{
  "num_attention_heads": 4,
  "norm": "layernorm",
  "init_std_o": 0.0403,
  "weight_decay": 0.0,
  "max_grad_norm": 1.0,
  "max_steps": 4961,
  "dataset": "wikipedia_en"
}
Each number is 500 + 25 x the weight over its row's rms, rounded and kept within 0 to 999. Layers, rows and columns count from 0. Numbers have three digits each. The size before them is the row's rms in percent of the matrix's.

# layer 6 attention key, 256x224, rms 0.0327, rows 81-109, columns 112-223
089:521487523500519526500520450521543511468520510473466496473487476458493447490477503505510461513485498490486503525504506495526488518494499503512490509569470498486520519488505527494566531479453523521583501510476493507497493475484493447491529495482503478478499473579491488509491481477466515481501493507511471500500497507558475466536477485487
097:481462499506514508483499486527471567513502484534500490564459481466477505508488480494536521487473537495493526518486471502506459524505533494484529534495545507499544483503524497491480509523512517524521502478465495502509509494506536512526507498541494511504502547471495525485508488503459510495516439490492503519525496485482503503474493448505
089:521511499519479496478504468491527480529496504510499516521523452488502517526499443500495550492517505494507524485499474538543476510499527537491461472514521494443527460550504479552492503472497428497537486497457566507525500507550475501496535509510552499538466512499548492472517546504529512462518492498531477494497483524500489487519516463489
096:466503490534484491503503505509498526480497515528530505484512465452509514494493559547492471482521509520486433509443519467522506478482489478504496518463549497488456462493517498484449475489531479530557503504530473472490535510486531475451460496506488489496477546544517527513489504495496519509514521521494523524494499542481450465470483511543
095:521513496497504476535481504564473534538519516488484485446471480502506469452503505467453480501516508502520527550525495471506470525474536492487458482513502495488501501498500497502495514475512480464480501512480460471521480502506536491468488557515489492503493497505489488501512533493565509507465517549544495531484471482537493490488482513458
093:539501496518482514520498509503484484499486526472434499515496498516502477522532483485480486467460510502487547466509524456479478488561517554470508490493506451491533535466490525475490458480453504467520499483480515486503468559522490512510544533507431515460473559483522553463479498508496509475489507487528463475484519458520535505477508496491
094:535481486454500496514500524483570477504513472492506492480492485447539470465533570536546537487478496517456455461508499566495472482537521490549510492541519457479499495513503507516479451487521547500487519510497526522519468464468484479504552513529509506507513508508465510477490515472521514515470510526429500495530512526523498505490512476494
097:498484532484492486527516535465498457508491494513484506459467508510518482473459487505482489519498497512514480477531461475496473487516499507516492482508492523556529528467512470502491476556503484503516481535476516494512486537477503519470497508440494518501510490526514497484485469503489506530547531529501520568450543482482478484549478501492
089:532568513507464501522500462480472526505510512502572482470512542503528476505485528536505512452465499479534468479495532511480506467492543500509484507487473560528472513457510534484469524497533494475507488505482521496472519445469530495469515495509468526515551487514512478500515500505524492500492516491482469532487508483522480444490483533478
092:513552517508504514500493501482522521520468473482498503509504557518475517493485560518472504521519517504533497495512476473488490456460491532512515499517518457540524499487518467494534471466487485521501499519476524476539482479452465463513520479511500476541518527493543481483501477527541507494511568506538526512452480473470511499529493472481
089:501480523519534509507553501488477493472508509479482482480465505510477485459537521482502498484503522450476496470504504503522552583469485491545508463541539497475513510489516544469484447519525525493559543506485498488500490500460527500532497468508445528475524467502476509495504449469529532510497511479487523479479525500516513488514496491471
096:487502477481477485530492493481518450507498507550493534506482508513499513500501514502500534440506517500480519460542500510519476472475478504463450512463518534494506494500460508535493503505506533508498438490501451484503499473473492518566496508492492501522489548493536455497470475439537510468474474507476536443497505490498472478479455496535
087:516496508529541501532506474508505489445488490531536506501525533561551540536489502490514493477539448454504489504508513563538520467476520487549464510510481510494535492504472530499502490515537511473469447516507509500483499513446539457457456497520505514527446499478505523518488531466493465519503467527506528491473514486550456496462493534523
084:532503516474498507479531462543565472479488476484510478457488523529479506498486509484490514487465532539526565506521532540510461449481499532488516520471495489450473457490526495494534518468503508502528552475481524515527474487502547501499463476526416479496524512472498463502488431508497471515527455487471505538501497489517466482506517504492
084:500524494546472524533533556477518512484501553494525485526513478500532462527501496517510475537525503468504485500502502502443485501512526506529499541550544470486512483524523503488482520512522532500509516414546463490507518457471520526491502525493480472489498483522507522529466466505480533501521477493493432462495472505517524500504529485513
086:503507538526454494512451557496484495441530533529525498525526513521497545472500462514457510461548469487481511511495478521557517515484479439460487498484518483496522540509495498505502477516541504515478504517469511509468512505539510458522548519461450490509537516511478475491485499531514483454479476489477487491517523488476484520512462487485
091:493489469502466517500495521525470529513489516524501474544518480481496515474497490499472499552470498538502489463464423476578528495496496473473498458497486503531469510518492486485467541501456470538462465531523511488503496509513530471519479459520506518501520492481551537470502490522444452495497486472453485549528467500479502470523479512464
098:540490508471499513488495531517525510505536446505520516471508493479487566449486503505545485470511488531517500487518505470528469513536503507478487485502486495527498484475473495463486474509513490442487480519498483504528547510508506548477508447513458486484529495493484457506524525492491504532522534487528481522493514497464519520517488502489
097:480552473497524508485463460460514505477518501457460490477516498506500470547528487503488511494451527490458496455505526510487515493536546458487469521480482555495538503464454489500509536502531489535550491500514529486530528493474494433471488519462506474491517510479482465435491487530492528551474466454490523485477556531493516495508462499485
090:502503459474490546508537518479490460491471515507481524491482542505475497515490521470473523491510487557531477485507495513522488463471525478487512479518538550416522490510470507505500481485513495493494507516537451454517545534522486517487486466477530550486484488509502471464522474513471479491491511469512490471505503498530473533519508523494
090:484486550499503515546531465503502501502508517499503548523435524485531497508547477483475547512493542505480459474476511511461517501535550508492529506505484483500500517484524516547523441474503472478528524524538481516498540520524511513448505481504473489470474485522506517529495493528507529516501478517511525479471535515536472525495462487443
091:475523542512491490435492487531486520500524497476471436497547517521514474536484483490523525506489520524498511437511500514518462499482499476482488475512452512490487506463495526464511522505517502462516494501478503477513515505488503482479532473500451527459539509489486476534483553502493500483474510503507523500503497554491519509492466484527
093:497516493465507518531459539503540462516501436487517479510454508545493529495463531559502568489525500480477488524499484497488537533522499480500503470513480537487470489494463523569518499487525486483482514503521463453564477492511531502485535522502506510484516502478502520492494532535466508473454527499465477494511486494530528512511497474531
085:515470484503523481538454518507521491524478512511500450493493537485483513524497507499490546477514503469484535523483465526483518509555490506537482492508508531580525542481461502507555473478525472516541493509483486485492465472515491470506476537531508524479550517465534495503540487504449536538504487559487453519474511514505474476507515540537
092:486522486519497485525490502518503473484491504475495501506500501484487473509510488448506521476507504501531505474502529525564519529461519475494482512508459492457526491482545453485459435483505538483490533484458493500508465513562487540516455497527477549522476503496555483488495529526542520495486510479495511512491511516530477517483485498498
097:521526484479573483488480507540461502474524497478458525520487487468489525559511468533494496509449489500479487505512557471518454489531511506493512533495488517482527508470453480484524473529532511510486530536503496534460468538472443477549496489519428472506494509519515494531493506484477494494509480490533500488536510480517551514520490497451
089:532486506486478508525492478529539474528472518534494487488530528495531466513459501462534530502539488468522494474505473535519521495500480524495514478477509513500510560500499488530473531489482484451472538485526493473506531456493485457469484514487497493489535468526461471510482508504507468510466503514479493517496498464504491477542517501474
093:450523483488478500513511503536494492510491497517509534527499499497483513510491471535489512520503487479508528503502469519503485483527500533527498482500514506486506475497548520522529524514518508525467507472517493530531503470501480473501504498446468559477521498513441461450527513513538488522493547522491500537461489479472497519515484507518
090:485460547540542511512472480468450481517487506530481520509496502496464513488507507495491481516497466484546471537536493469498496481447471517468528524505521541495532517499522502517502533482524507467494499449538486453516522472521510504490513479491534489493492524445519491472476555500478503553518512471534517516534490481498499524479543472508
# layer 6 attention query, 256x224, rms 0.0326, rows 82-110, columns 112-223
092:523522499470507501512496456514507531496510528494507511530453467483505501523496463502524497520505505534486546499486468461459479516500503504461449505457515523523494497494508487458482510531528493546522521515486530533532543551466495523537514472512509489525495509484483500502506501482475501505512466564473516473519505462481461500467476462467
081:521486490541481512504513500531473489501520533475533473494499443493501455520482488504491527473474490510492500452481472517543524502494493539500446515438514469480491439526538470500520545511498432495532523477471523488479520522499484463490548495505535483467486509536534488528473544477520506499496501502510511441486494502496498534488566465498
091:476485493523470470501473506464487515515470493521497499491517516511518504506522568523512495506494512538460435516498518495526440515488515492501497485474493515477504507503497493513485462492521457523524502527469465508487531495460510477492462508514471505496515485500533547519482513483503538500492492535495529562448494506488471477501485496519
087:496545534478481498508509491480464549526471501528461514459518473509528489476496519514516472484518533502490488520472481519561487527520498502483511518503501481482484495500511478482487518434537464441520473491522488534524447510488467497437505535539513487550505482496464468513492501549488490491485518525514480453492524500543543463498494535450
090:504508507540510522525518507500482460477511506481502520464482462492527511517509497468527527469471545488470523472528512498471526497578489531529494509492506493494538470449491497500509513483482529467547541473499493481530491549487458499499519512480502507468479532507516494480474467469466501514511506506466456473509531475542542541454488507486
090:528489521461496481506519507510494474497514499516535516484514453493515485480515517495516510501481474523498474484493490559482518504493506505495496520542528498502487529499510519464511451539510513524510511569493535482481496461485507475510515519495496491513504501495500540471501534506529504495500547543471534537546521555525427519477510504450
090:516499499497469504559533499475494509548481506505509467527494473475501525493471520493497510524526489494534497478505473496515505470503504463533502482468488528580486496510482513486472488487489504478536474495464463498516478499503499496451490512468488493487476480506506510450484453467484478519493505469490530553497499485532488529528469472498
082:539536499503443497524511496464483490529466502521518534499538532491495484502478490467490468453498454502540496498480522539495494532503526473499539522504429525537485513498499498504499516526479501486465484462449524538497501489493547487467501490523508541503529516509484465519538486517506470524514528469480469546465552519523474427479540489482
085:495511488515452520511517521474483484512494496492511478469501537521533546567507519496475475490514543446473497489492479495479490455434481498510504528546482484514526481493502489485545502502475516507517493524493538516515463464484472464470526520498496500469527528522514468507476499491512483499505507488535535490481483476479502510533451481471
084:509491535507507517470526483472471497450488496506467457487485465529492507456526515476516486527535490469515521499438493499496571552493508515513525469515521509530548514503511535479502462529541505522510537514496495495541475485493521498519473459513460507498524467446497496483514463526540511469481500484505511532499496477487493459511517483464
096:515505495484465479535536469477490474484495460530484529496488544524511493499515517541464473467477511509499486462470487488476488487540477487507493550475523537494472479539515495452510485534508497507510444506523452488463505511488509520540451457490507513512466523527508490548473496479488495501502521478459513488446507511537494496485499539502
084:551510523508514495474528487486497504479514475545498502504524493488550540480480539499481494507534438482542491507512555491527494467510498471505473514518485490501530510544511528441482473498522493452433458508498511532459479507492453528492484501524505492483462555472485546508517554513501470504478465454521509513507518500520485463480471488519
082:517523469472490495521515479496509503482527513535513496456483531515511521499479493498484478476496543483457500512525491526505454472518508505538482501522485525516482466480446534479514523493475529530531523484523508530507470543513521478510515483535438503475478510461508494515489465532540479506548515502473532521530466498544474450508512508464
083:515493510507498519483524519450521520505443523479527488508463525476541462503503524500510499493533514451488502455557488505460490516505534528492464461541487488506533513535524472524488531484482534475465510449510476502531483503460537517517515484510488469510501510516470459542502518496500525467552478522474462526520515495504533503524498493511
081:474514514511501495489495514493503464507517521549455518509543503511465493509499487483493528466497489504522523492529461485556493500493515454445516486502504443481478527518534459522478503509451513506478525509483531527472507491528501498532580504504508518527510490519491511494459472513513482518488470506482530430483515485482525482505527468472
090:468524466519473515515492519505509548529466527518496520503514500510461513520467530486492472539479482544500508516472459471523528476491474527496512462515507447499467500518512479490503495497445496520455506507537519513495572503537529502500542467524525480523489541470540503487515489482463469510531494461496506525506453537500527497515470476470
090:531507530471496497483517504523482452477533479538541471504537498529522544451504512482567479461477499529491509503487508513509509497465454516456512462505538527541466506498481506469514551490504468448527494547522525493556555518499487522491483488518464513517521491502466475524493514518502466538531527503515520485457534530513497469520481502524
086:462545475492481511477516479515500507486504527468496520475453490465540473524484542504451507517487462515464472449492536488475516508542503438507509523521514512492517498486470489494472461516523498522501518488500534533533543518484506478489521531462514496493492481498534478510492479549530517544492442469489511482503567524474480499516479498497
083:540537515478520568494504493486501490490520523524491472450472523495477510505501488502482481481520534543505495520462508486483482454489506508506479515495535522469489502507497497531500507474509510501478487511567449496517575497548508527504473444468527504481498519485520538474480512511506486517493520519500460488475506491511512528537518527511
088:526474565501468466554511491482504477502528509478559443545437491487543505481521507472490530539494518500486526485475525479500545544502516476513526514490477523496514509509485515506509511468512469513473509475483477501505502490495522495457509476508521497478495523497471536485519494524522500506487472528499539444483507483540454527449446521488
085:486521503496461488466492509519475521510520483466486484485498456486485493492509460502531538463513499496496495471510480515467492502526479457530485520532487521497519469493468537457440565507477453523488532515477485514505498492505492447488535480525473522526506481487487478538463568493460469484482495507503519482531472524487485540495457494489
086:478531481465462471529468493522477469479490454497508499492457483534471532513443504530498530462526506506488490478480465464518489513496517518488522486520498510465477515511477556540520501510492475470490507560543500506493512454489522545501538522508499504472511496493550534481512519522512550495494530505500495504511480500527468554509477550525
083:479487503476499484534494501511489504513459515511545476512478469449510509534496552476494507463512482462510533485499487479515521569515469510472494485540489517552496512555494474519551462462484513500506500516504495522482507523474471520545486552556510513450530518451502494515538508454502540535528522523477490520523529528488540472496518517549
086:479531496486472541476484483504501478483527512495494505517541485500468460483546508500522532478472485503505484517527518501525517503496514530533493504483477477488520466504497485479472521482505527507512536462506451497494482516506458515522522479527505503531484537475583457459495539533565500515500533482485515478496464540545454490477475543513
093:522485495461548503510499506502523472531507488450483479483450486499515542474529488477494540477447523470473533537511561471494506486495520473488502528485540497499521496494495522477489491508528495538505507510494509499485528529464490513518510464519429497541484498553471461561469485499468476498486525540517509457558524524494550527506496496469
086:549511471524490523532484472516521484534501523543508493514482475518498483547492505499519493500510479517515507486503472509512484487531505501506515475513488517516521534497485506538431480492488470444473511505490506486483511459484519487484493487472478481500530468521498434479522512495463494495441491476509486498541497482497430515534527540455
087:474545480525477493526537493480476493524463506510499516545461475512436460515533524548538507502522524484519514461500494498547483490501469497527505498483512512477533511470513524527503518506498542511484468473479507518468466506479472510512504486457478527526516494519442486478506489496532509531512554504464509508470480438471542511518500482508
084:472491506507543495497492480500491457480451494500496511489495551481517500518516497505510471530441532493518480503480477482505499490483456543494498489506475571508498503526484489511550507509540533458513470457562475480487505493512490499472498462508558532510530493446526494462495568502492524556455482472509542500524514476490548489514537459530
086:503490492467513545508507500505497467515505459452523481527518470518499491513520523495470527525544475481472493450528467496505463530514489538491509521538499481499467524497489505504447505521524495525473531525496467508534519519486466479517490482501431487476508494518561480492551553489544500509515482486495491500471519533474518512528513541507